config = dict(
    bias='none',
    init_std_down=0.0421,
    learning_rate=0.0086,
    beta1=0.9,
    weight_decay=0.0,
    dataset='wikipedia_en',
)
Each number is 128 + 32 x the weight over its row's rms, rounded and kept within 0 to 255. Layers, rows and columns count from 0. The size above them is the row's rms in percent of the matrix's.

# layer 4 attention value, 256x512, rms 0.0294, rows 248-255, columns 256-383
size [ 99  97 106  98 102 105 100 108]
[[175 122 148  58  95 204 100 153 119 170 133  51 177 131 113 199 166 203 130 122 138 163 143 156 161  85 160 127 133 122 158 100  90 116 159 107 112 171 131 145 126 133 119 152 174 157  92  85 131 137  66 140 119 103 151 118 135 135 161 124 124 125  99 195 175 104  94 178  66 146 132 147 133  97 138 171 131 115 125 124 186 148 127  84  69  52 137 121  92 142 137 176 126 109 113  60 163  98 115 145 125 104 151 130 129 154  70 159  96 145  75 161 135 133 138 167 113 163 125 125 147  96 151 172 124  61 111 156]
 [118 165 141 138 127 171 163 115 104 152 106 113  97 177 169 135 128 177 133 112 107 135 156 113 123  81 160 168 144 163 122 138 109 155 195  99  74 127 227 162  72 136 138 165 115  93 133 163 104 133 112 147 153 117 104 129 106 182 117  89 154 132  75 137  74  80  60  83 118 101 146 110  94 131 155 164 116 130  84  96 129 115 161  76  76 123 153 123 154 107 137 113  96 111 142 120  99  95 133 180 135 148 158  81 136 113 160 129 164  80  64 140 177 117 113 106 176  72 142 156 167 159 160  52 128 141  72 154]
 [173  95 125 161 138 154  81  77 137  93 114 117 167 157 202 142  67 132 115 146 169  69 130 126 148 126  89 161 106  65 122 180  93 137 146  87  56 122 138 110 125 106 123 113 115 131 149 197 175  91 174 155 134 174  95 129 130 158 142 100  82 189 172 137 118 123 187 146 154 142 171 126 136 109 135 113 143  80 143 159 148 104 213 117 140 170 114 132 149 143 130 175 161 106 186  96 199 151 116 121 178 122  70 158 146 114 169 139 102  78 127 170 155 102 153 124 138 156 164 116  79 102 112 116 101 133 149  80]
 [ 35  91 131  80 155 143 133 139 161 122 137  84  99  72 117 103 180  95 198  71 147 161 122 177 114 150 167  72 112 139 147 167 139 112 167 136 125  89 114 124 113 124 140 109 123 159 150  98 106 200 105 154 153 114  75 141  98 147 118 128  77 115  67 159 130 124 130  89 128 100 141  88 103 148 131 149 106 107 132 129 177 153 132 137 129  66 149 119 167 113 132 120 140 190 139 120 149  71 118 168 136 164 157 120 107  85  97 181 144 131 194  92 163 142  84 150 115 122  85 151 165 189 135 152  98 160 101 139]
 [172 166 183 150 155 168 101 155 139  96 176 144 176 139 138 177 144 161 118 171 125 101 139 153 134 168 150 130  87 134 144  88 149 174  83 121  93 138 140 140  84 160  95 124 146  94 174 135  89 111  83  86 123 131 138 114 108 161 157 156  96  84 117 146 154 114 155 107  77 139 159  93  98  58 106 129 185 160 129  78 149 144  49 132  87 176 156  94  90 179 212 107  93  79 126 115  67 107 113 105 150  72 171 115  93 109 172 120 124 115  83 127 110 102 141 147 143 135 110  92 147 147 149 142 192 108  81 164]
 [171 126 169 147 153  95 124 155 117 148 138 173  60  77 124 164  46 119 157 188  69 144 113  85 100  84 155 155 142 175 121 113  88 171 164 146 152 125 184 114 146 133 117 183 127 118 200 156  53 105 173 152 101 120 139 149 169 154 139 130 158 114 130 148 133  92 132 101  94 186 156 141 123 119 128 160 157 129 109  87  89 116  74 186 132 126  95 146 119 133 115 138 122 116  60 154 151  99 141  69 134  56  99 113 106  91 167 134 176 123  94 154 117 116 137 104 115 115  70 120 153  51 153  70 139 125 113 161]
 [108 148 103  96 116 104 124 107 108 202 146 112 102  64 157  76 146 144 167 137 119  83 120  80 152 111 131  85 114  91  56 123 163 120 128 113 130 110 142 115 121 100 128 107 119 137 123 116 176 156 187 137 107 153  99 116 107 131 109 108 111 130 176  68 123 132 157 121 193 112 138 160 102 157  93 148 104 133 102 141  96 150  82 223 150  71  94 150 168 135  97 162  94 129  95 158 105  82 137 100 122 125  90  64  99 122 186 101 106 133 176 112 132  74 114 143 137 175  85 116  99 147 116 128 139 152 131 122]
 [142 203 158 120  81 130 103 139 121 129 159 126 152  91 160 151 129 142  87 164 141  76 101 117 142 112 163 122 169 149 183 168 120  98  81 130 115 179  98  81 142 153 141 145 120 134 128 132 149 122 161 101 114  74  97 103 158 159 137  58 116 142 194 133 137 161 193 174 131 136 166 110 142 100  63  99 137 107 167 190 149 143 105 139 153  97 123 118 126  94 131 141 125 149 128  88 173  87 127  35 200 118 102 111 112 109 131 146 129 152 125 120  88 109 113 171  76 108 113 136 161 143  99 119 175 137 111  81]]
# layer 4 attention output (transposed), 512x512, rms 0.0366, rows 440-447,504-511, columns 256-383
size [108 102 108 102 102 109 107 114  85  84  90  88  90  93  83  85]
[[151 158 104  88  96 161 130 120 210 109  72 120 109 141 120 122 110 164 111 117 170 190 167 138 119  79  91 117 131 100  72 150 146 155 149 100 112 127 114 173 115   1  99 109 142 204  76 134 104 169 106 130  82  21 116  88 132  92  65 167 135 164 108 129 119  95 167 152  88  83 117  99 108 134 121  91 107 130 176 143  68 168  93 135 172 171 126 164 146 100 131 154 113 120  64  48  67 155 213 116 106 142 102 131  79  71 160 120  86 166 156 152 114 171 111 136 124  81 136 142 108 104 138 123 178 137 172 138]
 [139 122 135  98 146  90 147  97 107  97  72 109 214 180 144 157 167 148  86  99 120 158 168  87 165 143 104 182 141 181 106 102 134 195  87  99 141 208 156 124 130  90  99 185 130 138 144 177 148 150  91 115 128 176 177  99 108 141 157 164 194 126 143 178 134  79 121 155 150 115 119 133 115  54 128 127 104 157 149 121 120 195 170 109 116 137 128 125 163  60 162 133 108 136  63 132 138 139  70 166 152 127 155 148  96  88  80  81 137 103  85  98 143 162 142 118 110  81 161 109 117 104 114 121 147 132 112  95]
 [160 108 156 147  90 109  93 121  72 179 175 116 149 138 145 139 110 146 113 139 135  96 131 120 150 179 171 133 152 102 133 140 129 123 151  96  89 144 178  75  24 111 190 154  90 138 153 146 154  94 200 145 145 174 129 145 112 151 174 131 125  93 130  94  81  84  71 113 156  80 133 114 168 146 106 125 156 128 118 119 100 189 201 100  84 183 126 101 143 101 126  88 127 171 242 110 125 116 114 103 129  99 144 127  85 107 161  68  85  81  89 188 115 126 128 114 157 193 179 117 179  68 176 174 116 130 141 157]
 [ 58 129  95 179 110 168 162 101 113 135 143 143 147 175 136 135 137 127 138 130  95 158 104 157 119 176 161  95  96 140 143 104 105 130 103  93 123 151  86 118 187 130 114 126  95 139 117  99  84 153  92 152 120 112 121  64  61  75  84 118 143 106 115 237 131 155 151 143  95 136 142 134 120 123 110 199 131 105 107 194 107 136 114 175 190 115 140 119 149 159 124 156 143 150 116 132 105  94 146 131 119 136 107 136  65  89 146 157 145 102 158  96 148  56 131 120 149 159 122 164  72 114 140 123  63 146  97  86]
 [158 155 141 140  64 129  89 100 118 121 139 145 114 123 124 105 120 126 131 179 135 133 125 131 109 157 119 146 153  92 119 167 147 176 190 145 100 105 121 177 147 167 156 158 195 170 168 134 103 161 129  95  68 110 158 111 149 114  81 125 110 208 142 120 163 144 165 151  69 115 115 102 137 111  78  44 130 116  99 139  69 127 145 125 153 149 111 107 147 101 192 139  47  87 156 158 111 125 160 102 189 182 108 119 131  97 123 137 117 105 146 210 134 199 144 166 120  91 179 165  73  76 169  97 165 109 152 158]
 [108 176 132 139 170 160 125 160 149 163  47 178 118 173 139 162 114 123  87 181 109 131 135  77 155 116  91 219 190 188 133  46 101 145 167 138 120 135 180 140 152  61  71 159 152 110 120  74  83 154  90  93 154 147 147 222 138 121  86 154 147 125 123 168 162 150 146 135 113 107 107 171 126 122 157 100 121 106 107 124 113 155 154 123 145  90  88 129 102  79 185 236 148 120 112 136  98 154 188 173 121 117  65 125 129 121 101 162 135 139 107 157 127 175 178 219 106  92 118 101 140 150 110  29 156  89 161 137]
 [ 65  82  84 119 135 165  85 124  75 139 130 124 130 116  98 134 107  95 168 167 135 130  50 138 144 122 131 166 100 115 212  83 154 136 103 121  97  78 145 114 167 194 192 110 137 139 147 120 129 123 122 108 180 126 162  45 144 123 119  74  81  87 104 117 102 148 141 142 135 212 116 167 164 108 142 127 152 126  86 163 206 110 119 140 172 121  63 129 137 123 194 156 118 146 109 138  83 102  91 125  91 122 127  80  97 149 126 146 117 118 151 127 121  39 129 171 158 136  82 165 111 154 148  95  87 132 107 143]
 [158 131  70  99 140 189  87  84 193 145 199 131 125  94 130  84 190 106  69 158 157 161  94 108  89 151 208 172 134 113 136 116 154 102 175 104 101 116 138 104 181 172 171 145 194 174 113 190 199 111 127 126 159 112 139 100 153 110  51 126  99 133  99 106  70 144 125 148 113 111 152 114 131 154 167 122 133 109 125 145 163 120 123 116 122 214 100 138 132 133 125 107 133 109  62 106 141 109 111   3 164 113  68  92 101 135 157 150 105 132  80 188 149  68 121 155 143 120 105 148 135 101 150 126 156 114 125 150]
 [155 126 115 111 131 137 159 139 189  85 113  88 114 128 135 109 102 164 170 129 148 194 103 147 101 119 112 132 155  83  62 101 147 130 104 111  97 160  97 146 146 135 168  87 127 127 119 115  93 131 135 142 105  97 146  38 133 132 107 161 123 121  98 168 136 119 122 182  85 123  93 105  99 169  84  95 145 146 121 145  73 140  81 144 115 155 142 188 158  79 183 203 151 102  95  62  92 136 152 136 137 125 122 140  99 134 162 178 125 162 180 106 182 123 144 114  92 126 126 136  88 143 147 129 202 141 174  86]
 [106 127 145 117 133 114 145 139  79 174  63 111 169 141 165 149 184 132 100  80  83 128 127 110  99 139 153 153 151 147  65 126 146 183 114 118  93 183 142 181 133 113 137 137 102  73 167 167  94 157 117 135 151 131 167 154 122 128 130  73 142 122 202 136 145 134 176 150 153  73 100 152 150  55 127  84 174 126 175 109 159 176 130  93  59 142 128 156 160  63 173 147 110 117 123  80 146 159  86 195 131 159 155 136 102 143 134 153 177 111 109 163 159 120  68 162  91 150 149 141 147  48 206 129 160  97  64  84]
 [174  70  95 165  99 137 133  93 111 175 153 116 140 164 117 120 146 143 135 119 138 124 187  87 110 162 104 159 102 114 113 153 127 126 149 120 119 133 177  37  17 103 187 150 141 186 164 167 137 103 120  75  69 137 117  68 138 113 158  95 148  99  79 117 142 151  75 134 141  89 139 100 167 143 133  83 142  94 126  86  93 119 153 121 182 120 131 147 107  79 114 118 127 178 189 141 139 113 142 123 159 116 134 144  59 111 123  95  87 166 150 196 126 107 141 110 143 156 155 151  80 116  81 153 143 103 150 161]
 [ 86 168 127 194 112 150 122 127 130  48 132 168 140 185 112 112 119 190  77 116 154 174 148 164 157 143 116 140  87 151 130  92  87 126  34  75 137 113 101 102 171 144 108 134  76 149 134 106  96 150 103 175 108 165 122  99  76  99  70 148 125  54  85 198 171 109 127 138  76 137 135 188 114 106 173 123 137 156 106 154  88 120 101 187 165  87 139 115 150  95 176 166 110 128  70 164 101  76 127 151 117 160 120 153 115 103 100 128 132  86 117 125 134 141  94  87  83 161 132 151 136 109 187 106 109 173  77 149]
 [158 121 116 162  66 135 122 115 108 116 104 104 129 115 118  71 126 104 173 150 109 139 108 133 107 140 156 185 163  76 135 143 161 144 174 128 130  98 125 203 179 193 139 156 143 117 131 130  67 133 128 142 124 100 149 103 142 114 140 158  94 143 129 153 122 190 125 154  90 166 117 127  76  89  93 102 134 130 126 123  64 182 146 107 127 119 140 154 187 118 238 142  87  97 175 185 102 107 112 105 181 167 119 110 118 178 127 157  99  90 158 152 116 149 172 144 131 125 187 166  93  62 180  96 184 117 119  96]
 [ 80 141 145 173 139 148 142 126  96 190  45 165 186 150 112 160 148 173 111 164  94 144 118  81 138  86 150 167 158 163  74 104 140  98 161 122 128 136 146 129  73 164 164 140  80 134 134 142  79 167 141 113 151 118 156 224 152  89 129 103 124 129 166 139 110 132 123  98 129 124  89 133 148 110 110 148 166 175 126 123  68 172 175  64 166 179  64 132 154 146 158 188  85 181  95 164  91 189 116 127  98 130  72 117 132 124 133 179 125  80 112 167  93 142 135 104  95 135 110 131 144 100 100 132 124 107  94 156]
 [ 93  95 115  97 134 111  96 153  73 147 125 152 154 127 122 145 127 117 131 139 199 111  78 111 174 104 144 149 110 122 200 169 183 127 157  98  96  85 144 113 180 106 173 142 205 165 100 152 143 139 141 130 148 161 158  27 152 166 176 146  84 138 111 107 161 125  87 146  95 188 135 134 172 159 164 151 109 159 103 149 190 146 163 167 192  87  58  64 115  97 187 150  68 124 145 139 112 117 184 145 146  97 108 103  80  92  89  84 154  87 118 183  65 155 109 132 142  91 131 153 119 188 106 129  81 128 135 181]
 [180 124 105  89  99 154  64 135 152 172 152 123 102  92 161  96 176  70 100 137 113 113 117 110  92 135 146 109 165 130 114 113  93  92 188 115  89 113 150 159 141 145 171 159 196 164 121 111 130 107 104 115 155  73 109  66 121 141 116 150 102 149 116 126 115 168 116 130 117 119 162 127 128 163 103 134  78 159  57 133 171 130 117  98 127 141 136 118 165 136 105 121 133 107  78 110 159 114 135  55 193  94 115  98 106 136 195 109 166 126  73  87 120  95 128 138  90  96 102 107 122 122 113 122 135 124 124 120]]
# layer 4 MLP gate, 1344x512, rms 0.0412, rows 0-9, columns 256-383
size [ 90 104 109  98  88 106 104 103  94  96]
[[130 116 187 165 116 158 103 143 158 108 105 121 117 123 152 101 140 155  60 152 136  92 172 154  82  71 178 107 103 136 132 158  52 205  95 151 116  97 130 151 108 120 135 105  79 117 130 165 135 186 158 143 104 123 154 145 180 136 150 131 160 138 120 188 156 142 116 142 130 134  43 163 121 126 125 109 152 121 128 111 153  96 106  82 139 169 117 164 137 100 106 163 134 158 145  53  86 130 102 148 170 109  75 108 110  70 121  58  87 121 127  59 142 117  73 168 140 176 139 151 181 134 141  95 108 150 136 156]
 [ 97 181 101 156  85 122 116 132 136 166 144  85 130 103 108 137 159 154 102 165 155  82 189 112 113 159 175 110 142 165 144 118 111 168 109 138 173 109 146 114 114 155 131 162 112 128  80 112 203  89 123 107 170 128 114 141 144 105 165 126 160 132 109 102 129  99 121 106 127 145 116 102 180 138 156 139 106  45 127 147 175 120 154  92  52  92 144  95  73 151  68 103 136  94 115  85 139 140  91 106 119 141  94 132  80 146  66  78 150 109 116 161 171 132 123 115 162 156 101 115 197  60 191 135  95 136 156 142]
 [120 163 153  63 132 140  94 131 136 113 142 103 132 170 158  81 112 155 123 100 158  77 115 119  77 138 144  83 103 106 133 159 149  79 100 170 121 121  73 115 166 201 128 104  84 112  84 119  92 163 116 171 116 151 185 147  64 192  84 131 141 137 118 152 156 119 183 161 130  73  96 145  94  93 142 111 105 142 170 120 145  81  76 183  68 100 155 135 100  71 150 116  92 125 144 139 130 137  81 105  35  92  94 142 144 118 167  67  99 148  98 131 193 108 136  76 124 132 116  79 173  82 161 153  91  86  57 125]
 [212 160 176  98 121 224 139 147 145 119  77 128 134 114 164  95  81 137  51 206 128 103  91 172  45 136 113  77 149 134 127 133 139 121 182 123 117  87 109 117 127 156  98 109 123  88 129 168 145 135 101 192 148  95 197 137  87 110 167  95 146 168 128 146 101 132 130  92 142 107 139 143 177 173 159 134 146  43 117 148 166 153  85 172  93 131 103 123 124 124 157 121  92 118 119  74 116  86 128 117 141 216 164  57  81 128 158  98 171 162 212 159 144 112 112 156 156 139 181 168 155 133  90 171  90  92 118 139]
 [116 102 135 131 138 169 118 101 114 114 136  96 170 132  97  93  83 134  51 133 111  86 134 134 111 124 152 169 125 156  84 143  57 121  63 150 134 141 166  81 122 149  68 128  81 151 122 142 136 145 142  91 161 130 144 133 103 182 142 110 142 123  82 136 146  92 151 113 137 120  57 173 151 126 104 132 174  62 203 151 142  95 108  81  62 165  99 148 118  74 167 111  81 142  67  45 105 166 129 129 175 170  95 105 125  78 132 119 186  34 141 169 104 172  53 119  89 112  81 119 124  55 191 113  76 180 126  82]
 [151 143 124 144  29 140 116 126 151 121  84 125 127 168  62  50  95 190 161 184 134 133  97 150 130  92 112 140 160 128 115 185 142 121 116 152 103  74  97 142 123  69  84 146  86 116 124 177 139 170 121 100  56 143 123 143 102 122 155 122 111 125 164 177 133 165 139  99 119 157  71  87  92 113 117 103 137 105 113 157 131 147 138  97 165 124  71 155 163 159 161 167 140 147 174 113  88 132 108 164  80 111 164 156 103  92 120  69 128 151 159  82 193 115 129 121 148 174 109 130 125 129 111 151 123 135 158 136]
 [ 95 146 137 114  90 132 120 121 168 117  95 179 138 152  99  79 159 100 119 187  99 116  87 116 138 164 164  73 132 167 169 146 146 173 156 107  99 150 131 135 195 156 129 164 125 134 145 128 138 133 216 146 205  96 136 161  96 150 146 134 109 122 113 143 122 112 191 142 135 167 124 134  84 134 103 125 124 106 134 113 134 109  41  78 124 125  82 109  95 116 155 159 186  87 127  80 137 164 111 151 111 118 104 105  88 142  92 110 178  82 129 154 169 153  82 165  89  95  92  57 101  96 180  92  77 116 162 131]
 [ 82 133  72  99  91 174 137  88 118  78 110  83 128 104  77 110 140 147  88 167 145 109 122 128  84 136 134 129 120 103 138 181 158 144 125 150 153 173 116 106 123  85 131 144 114 179 121  86  66 128 185 196  75 111 143 169 140 145 155 171 109  62 109 140 134 147 156 177 124 123 119 133 154 140 122 137 142 155 113 131 221 128 153 153 110 171 163  75 117 111 142  81 148 135 142 131 142  82  72 103 156 148 208 125 111 144 194  85 116  96 111  67 156 151 124 148 148 145  99 113 175 103 150 169 111 123 133 107]
 [164 173 169 194 125 111 148 121 148 109  79 113 115 134  99  88  94 133 176 166 155 154  94 174 174 152 106 106  67 114  81  87 132 132  97 157 113 134 118 146 152 118 110 186  81 120 185 118 144  94 123 153 139  98  96 131 117 142  83 131 127 190 143 137 197 115 115 101  90 123  43 125  92 178  61 163 103 112 174 115  83  94 115 144 154 135 154 171 183  98 140 124  91 110 117 162  92 151 113 149 116 148 171  95  86 107 115 171 112 179 171 109 158 168 104  95 166 126  98 146 126 130 119 116 126  94 127 134]
 [ 96  66 104 109 165  66 170 103 134 172 108 133  89 134 126 127 108 143 146 136 110  80 160 129 157 152  90  78 147 107 117 154 135 157  92 150 124 117 142 123 150 172 107 101 105 162 103 100 111 137  78 117 149  99 124 165 168  79 138 127 173 119  87  58 135 121 143 120 124 158 139 146 143 125 108 123 172 153 171 120 149 128 145 116 154 115 130 131 123 168 155 157 134 144 113 216  68  67  86 162 103 101  92 131 115 180 106  99  47  97 112 127 184 100 203 150 119 154 156 129 162  85 132 114 136 168 186 100]]
# layer 4 MLP up, 1344x512, rms 0.0429, rows 0-9, columns 256-383
size [ 96 103 109  94  98 106 109 103  95  94]
[[160 158  97 117 141 123 156 140  85 147 150 145 140 150  50 136 130 121 178 113 144 208 181  80 163 152 158  98 213 112 129 134 172  69 122  69 134 115 118 128 102 125 134 104 134 151 205 114 156  86 123  90 184 116 117 114  49 142 125 151  77 188 134  95 190 115 146  46 113  87 187  85 175 144  81 133 131 117 106  62  78 121 162 175  88 117 141 105 110 182 123  70 135 124  84 134 168  85 121 104 108 176 151 118 161 117 117 153 213 135 145 158 136 140 113  97 138 136  66 131 125 162 123 137 115 108 187  87]
 [158 117 115 157  95 116 100 172  71 108 161  88 124 142 113 119 129 147 170 101  97 117 150  44 151 143 153 126 111  80 126 142 197  62 149 133 135 148 146 147 190  97 133 158 131 144  92 157 174 121 121  90 108 143  84 136 104 159  99 119  95 154  73 129 105 179 100 177 172  96 105  80 103 202 138 119 143 123 127  91  93 130 130 127 134 159 129  98 137  61 130 191  89  94 121  87 159 108 158 161 143 135 120 125 117 155 170 199 133 114 131 120  82 161 130 136 144  97 168 107  88 129  81 149 130 136  93 169]
 [145 188 134 120 203 170 135 132 166 118 146 143 118 134 137  87  68 126 147 150 133  87 146 124 171 103 184 103  82 138 120  76 120  52  94 134  92 131 129 123 156 126 168 138 154  93  52 118 101  94  72 195 155 123 146 137 171 126  73 124 114 170 110 109 142 121 122 129  91 126 142 150 144 130  98 107 152 187 127  92  68  90 120 136 143 131 119 126 157 130 118 175 151 105 129 170 132 144 116 120  46 139 149 203 124 145 173  24  23 140 153 107 119 139 174 116 154 106  52 112  96 188 112 195 153 150 126  77]
 [134 180 121 142 119 125 189  69 192  73 111 138  45 138 117  96 115 139 108  95 128 104 126 135  85  84  95 170 121 120  86 152 119  97 118 177 152 105  89 159 119  95 137  96 131 123 135 139 163 169  74 127  91 133 133 112 128 108 157 142 144 133  91 105 144 126 161 151 100 115 111  83 127 133 134 149 166  86 167 111 100  90 136 152 156 135 143 163 166 165 102 138 137 192 119 121  86 110 120  77 118  57 142 112  91 128 174 114 111 126 165 114 138  70  96 121 180 122 155 192  96 127 111 136 123 147 132 111]
 [114  99 121 115 116 135 121 114  81 190 138 122 103  83  73 173 150  96 154 122 103  86 158 105 108 104 158 156  92 126 122  80  83 147  54 101 126  77  99 177 144 123 183 111 102  88  98 135  93 139  86 144 113  29 156 111  98 138 155 143  70  67 157 132 104  88 131 141 160 130 155 148 184 130 151 181 149  81 159 153 102  88 128  85 151 178 157  66 130 146  89 101 119 116 100 140 120  74 154 104 101 138 106 144 166 122 124 136 139  95 160 148 127 143  93  93 135 114 129 133 135 132 133 134 115 138 163 100]
 [ 90 162 135 110 128 105 144  92  84 159 133 147 137 113  82  91 159 180 153 126  94 116 173 117 137 161 109 118  73 111 172 153  89  89 166 144 122 154 109  87 146 122 138 141 123  98 110 158 102 117 104 125 180 135 143 135 116 126 139 149  46 122 156  74 143 136 122 144 117 160 184 125 116 185  77 176 123  94  36 154 145 103 134 147  78 145 104 131 105 145 126  97 181  97 168 111 101 183 111  62 155  87 134 167 172 121 142 107 110  97 124 113 134 110 154 161 100 174  93  95 124 166 169 168 102 132 196 155]
 [161 138  79  94 100 128 137 133 120 160 155 101  98  95 192 159 131 150 125 173 145  76  83 145  82 130 110 156 104 109 130 120  87  80 129  89 145 180 155 141 147 161 144  72 106 105 109 134 232 106 159  98 149 157 143 117 139 154 170 140 122 171 122 102 102 127 148  99 137 132 107 105 135 122 112 100 159 149 124  82 103 175 105 174 160  80 148 157 148 168 107 127  95 163 115 150 115  58 157  83 169 167 127 125 161 142 166  86  70 176  56 126  92 106 151 154 150 177  86 202  93 156  96 146  86 160 142 170]
 [111 108 144 127 100 155 108 115 152 139 189 178 107 171 140 106  97  92 123 122 112 136  90 114 132 191 182  88 161 119  96 146 120 162  92 161 140 145 217 155 183  91 152 169  84 193 159 145 120 148 139 177 172  88 168 120 119 104 135 113 116 127 131 132 169 137 185 123 129  73 155 147 164 145 119 112 108 149 132 204  75 172 133 156  92  85 123 102 101  75 129 131 129 148 150 144  88  98 133 139 152 171 155  75 100  91 140 131 138 116 106 183 110 125  94 127 108 110 168 131 133 106 125 105  86 115 109 142]
 [129 104 124  96  91 123 125 104  97  67 124  70 183 107 186 121 165 153 163 114 112 108 138 142 110 115 147  99 136  75 143 197 124 119 169  57 174 129 131 166  42  59 155 123 120 132 174 120  85 114 149  96 125 161  81 131 178 164 163 138 128 137 163  55 108 119  68 160  96 112 165 137 152  93  94 102 105 123 139 134 143 195 123 101 140 163 135 155 114 131  81  76 119 116 145 136 155 125 134 130 170 136 146 123 132 138 105 121 136 135 176 168 103 183  97 108  74 127 137 177 137 107 123 135 109  93 130 126]
 [137 177 150  86 104 135 114 105 113  87 105 120 178 137 108  86  92  70 151 178 138 172 168 196 170 137  91  93 141  66 191 110  96 129 167 162  92 118 117 113 145 157 148 123 112  64 119 148 166 118 156 107  76  98 104 117  81  82 108 131 181 128  83 135  75 143 164  89 148 108 167  45  87 114 121 152 121 118 115 174 134 166 109  88 106 185  76 114 127 151 121 102 114  72 117 104 112 123 103 138  82 132 145 108 130  66 165 102 151 138 115 133 162 135 116 118  69 152  65  76 119  59 201  99 148 106 144  97]]
# layer 4 MLP down (transposed), 1344x512, rms 0.0421, rows 0-9, columns 256-383
size [ 98 104 106  97  98 106 106 105  98  96]
[[118 143  56 149 110 109 147 151 108 148 160 138 103 110 133 135 126 116 132 120  92 108 160  82 123 179 138 139 162 118 119 168 114  62 100 102 204 120 140  81 124 195 112 133  71 105 135 145 128 127 167 145 138 142 114 179 168 133  71 127 115 126 123 170 160 145  99 150 109  85  77 109  69 131 117  95 116  79 188 164 109 100 161  92  90 145 105 172 163 107 157 127 168 151 171 114 129 163 110 106  81  95 105 128 145 176 150 102 156 121 120 112 144 121 133 109 202 146 105  67 178 139 123 151 107 126 176 160]
 [ 81 166 137  77 115 129 130 112 144 115  90  89 126 160 139 165 173 198 153 167 148 188  70 239 232 104 154 147 106 148 110 103 105 138 106 113 136 167 114 114 133 210 170 121  84 162 146  82 154  71 212  86 144 140 114 153 165  81  72 147 158 143 126 107  74 122 122 145 148  83 169 173 103 158 133 120 132 142 162 140 136  87  75 150 138 162 117 130 156 110 128 145 137 126  69 194 161 131 116 130 161 107 117 133 116 187 157  96 117 134 141 108 162 132  99 122  98 135 139 179 153 159 125 102  95  85  94  84]
 [143 151 156  91  67  72 154 126 163 109  74 147  71 165 165 146 120 161  85  94 169 142  86 138 117 170 105 157 125 144 134 153 125 128 126 144 112 166 112 137 172  82 193 145 113  87 122 145 110 137 170 108 133 112 169 157  92 195 179  75 133 190  83 152 123 144 122 130 128 120 103 112 114  98  76 136 155 181 186 130 184 144 135 161 116  90 121 101 103 134 213 119  87 126  86 159 149 119 174  93 129  76 133  94 185 102 129  87  72  86  78 211 132  97  87 100  85 120 179 145 110  99 141  93 148 120  53 112]
 [153 149 212 100 101 127 107  79 188 153 203 139 154 112 114 111 119 150 108 130 115 173  80 112 131 141 134 119 141 128 153 109 168 122 100 139  87 129 103 110 166 128 136 113  98 126  93 178 145 123 143 109 168 154 152 131 154 173 153 156 174 123 126 125 163 110 164  94  95 134 123  81  70 159 145 115 104 120 162 112 109 117 126 117 129 135 137  88 122 131 160 104  74 151 121  99  79 156  87 121  86 149 174 115  94 128 118 162  81  98 174 127 126 182 145 143  98 123 100  71 149 134 117 128 167 188 158 172]
 [133 129 169 151 129 122 145 172 112 147 121 135 126 165 133 126 183 187 159 168 171 105  69 138 131 172 144  89  60  99 135 132 169 127 138  87 130 131  98 132 164 118 209 192 142 132 158  57 117 144 147 100 137  81 152 108 161 116 164 132 103 179 153 103 113 146 122 168 154 124 147 210 131 146 137 157 190 209  88 139 103  62 108 151 124 175 105  88 143  68  63 158 124 169 181 243  86 120 146 136 138 130 170 118  73 174 162 163 130 152 122 144 123  97 149 126  97 152 118 209 125 156 105 113 134 149 202  57]
 [138 138 116 118 102  62 189 120 106 180 146 135 164  97 171  92 183 133 142 123 162 105 106 160 140 122 136 114  96 125 143 140 109 123 180 135 152  75 137 113  91 168 155 123 144 137 125 117 149 161 125 127 137 114 128  38 128 119 163 135  59 113  79 150 130  76  93 138 129  91 186  92 177 165 173 101 153 115 148  39 118  94 131 136 121 101  96  90 155 163 132  63 101 145 155 116 162 140  97 126 148  99 123 132 130 100 127 184 104 152  85 115  81 119 142  72 152 109 181 173  79 122 105 116  94 132 142 168]
 [115 124 123 112 126 133 114 149 127 139 191 146  19 133 142 101 123 181  67 153 124 167  95 115  96  80  94 149  97 173 111 128 113  47 191 163 121 108  85 111 122  56 140 166  50  72  99 104 155 207 120 119 177  91 112 255 157 169  91 157  85  96 119 121 175 134 107  85 116 152  89 124 116 150 125 155  98 156 139 153 118  60  79 122 161  90  80 132 108 116 135 133 147 134 165 120 102 159 104 186 133 134 135 163 155 115 147 181  66 128  88 124 128 109 137 130  61  98 129  85  81 114 123 109 110 160 152  97]
 [154 137  86 156  88  96 157 139 131 130  96 110 132 128  98 139 129 107 101 117 132 162 105 142  93 154 126 120 175 119 200 135 136 126 177 148 177 127  71 147 120 126 112 133 120 114 121 114 106 140 166 166 182  80  80 130 105  54 138 156 176  95 166 153 134 101 103  76 149 137  89 109 146 119 102 149 172 205 194  91 143  86 114 115 146 177 171 104  78  98 154 134 177  65 110 140  89  67 122 116 125 128 166 116  92 138 151  94 129  96  58 136 137 131 114  82 113 143 115  73  82 111 149 165  76  98 146 121]
 [168  84 143 170 133  86 123 152 107 113 171 134  81 134 121 134 163 149  98  81 102 119  95  45 158 141 118 110 100 120  95 187 103 152 150 103 126  95 148  80 141  61  68 157 168 124 154 109 142 154 160 104  87 147  73  48 128 118 122 124 182 202 143  65 108 140 102 137 128 102 126 110 151 150 131 143 117 170 114 113 129 180 195 140 166 162 109  85 105 124 208  83 137 152 177 120 113 112 113 159  63 107 132  86 149  87 124  89 164 144  87 109 166  88 118 137 130 140 157 133 119 138 136 183 118 140 143 179]
 [111  65  97 104 106 123 124 138 119 156  67 116  73  61 149 172 130 127 148 140  86  83  98  89 133  83  93 132  96 136  50 146 167  94  78  80 163 143 166 122 120  58  86 174 121 148 122 122 170 159 125 151 131 139 109 182 176 141 113 137 177  92 103 143 130 119  96  85  96 138 117 156  78 125 126 110 123  69 113 117 113  90  87 161 143  98 136 172 115 137 136 141 121 125 108 154  80 138 113 106 161  95 129 144 138 151 151 128  99 120  90 142 177 154 213 165  91 123 143 155 143 162 120 148  90 123 169  86]]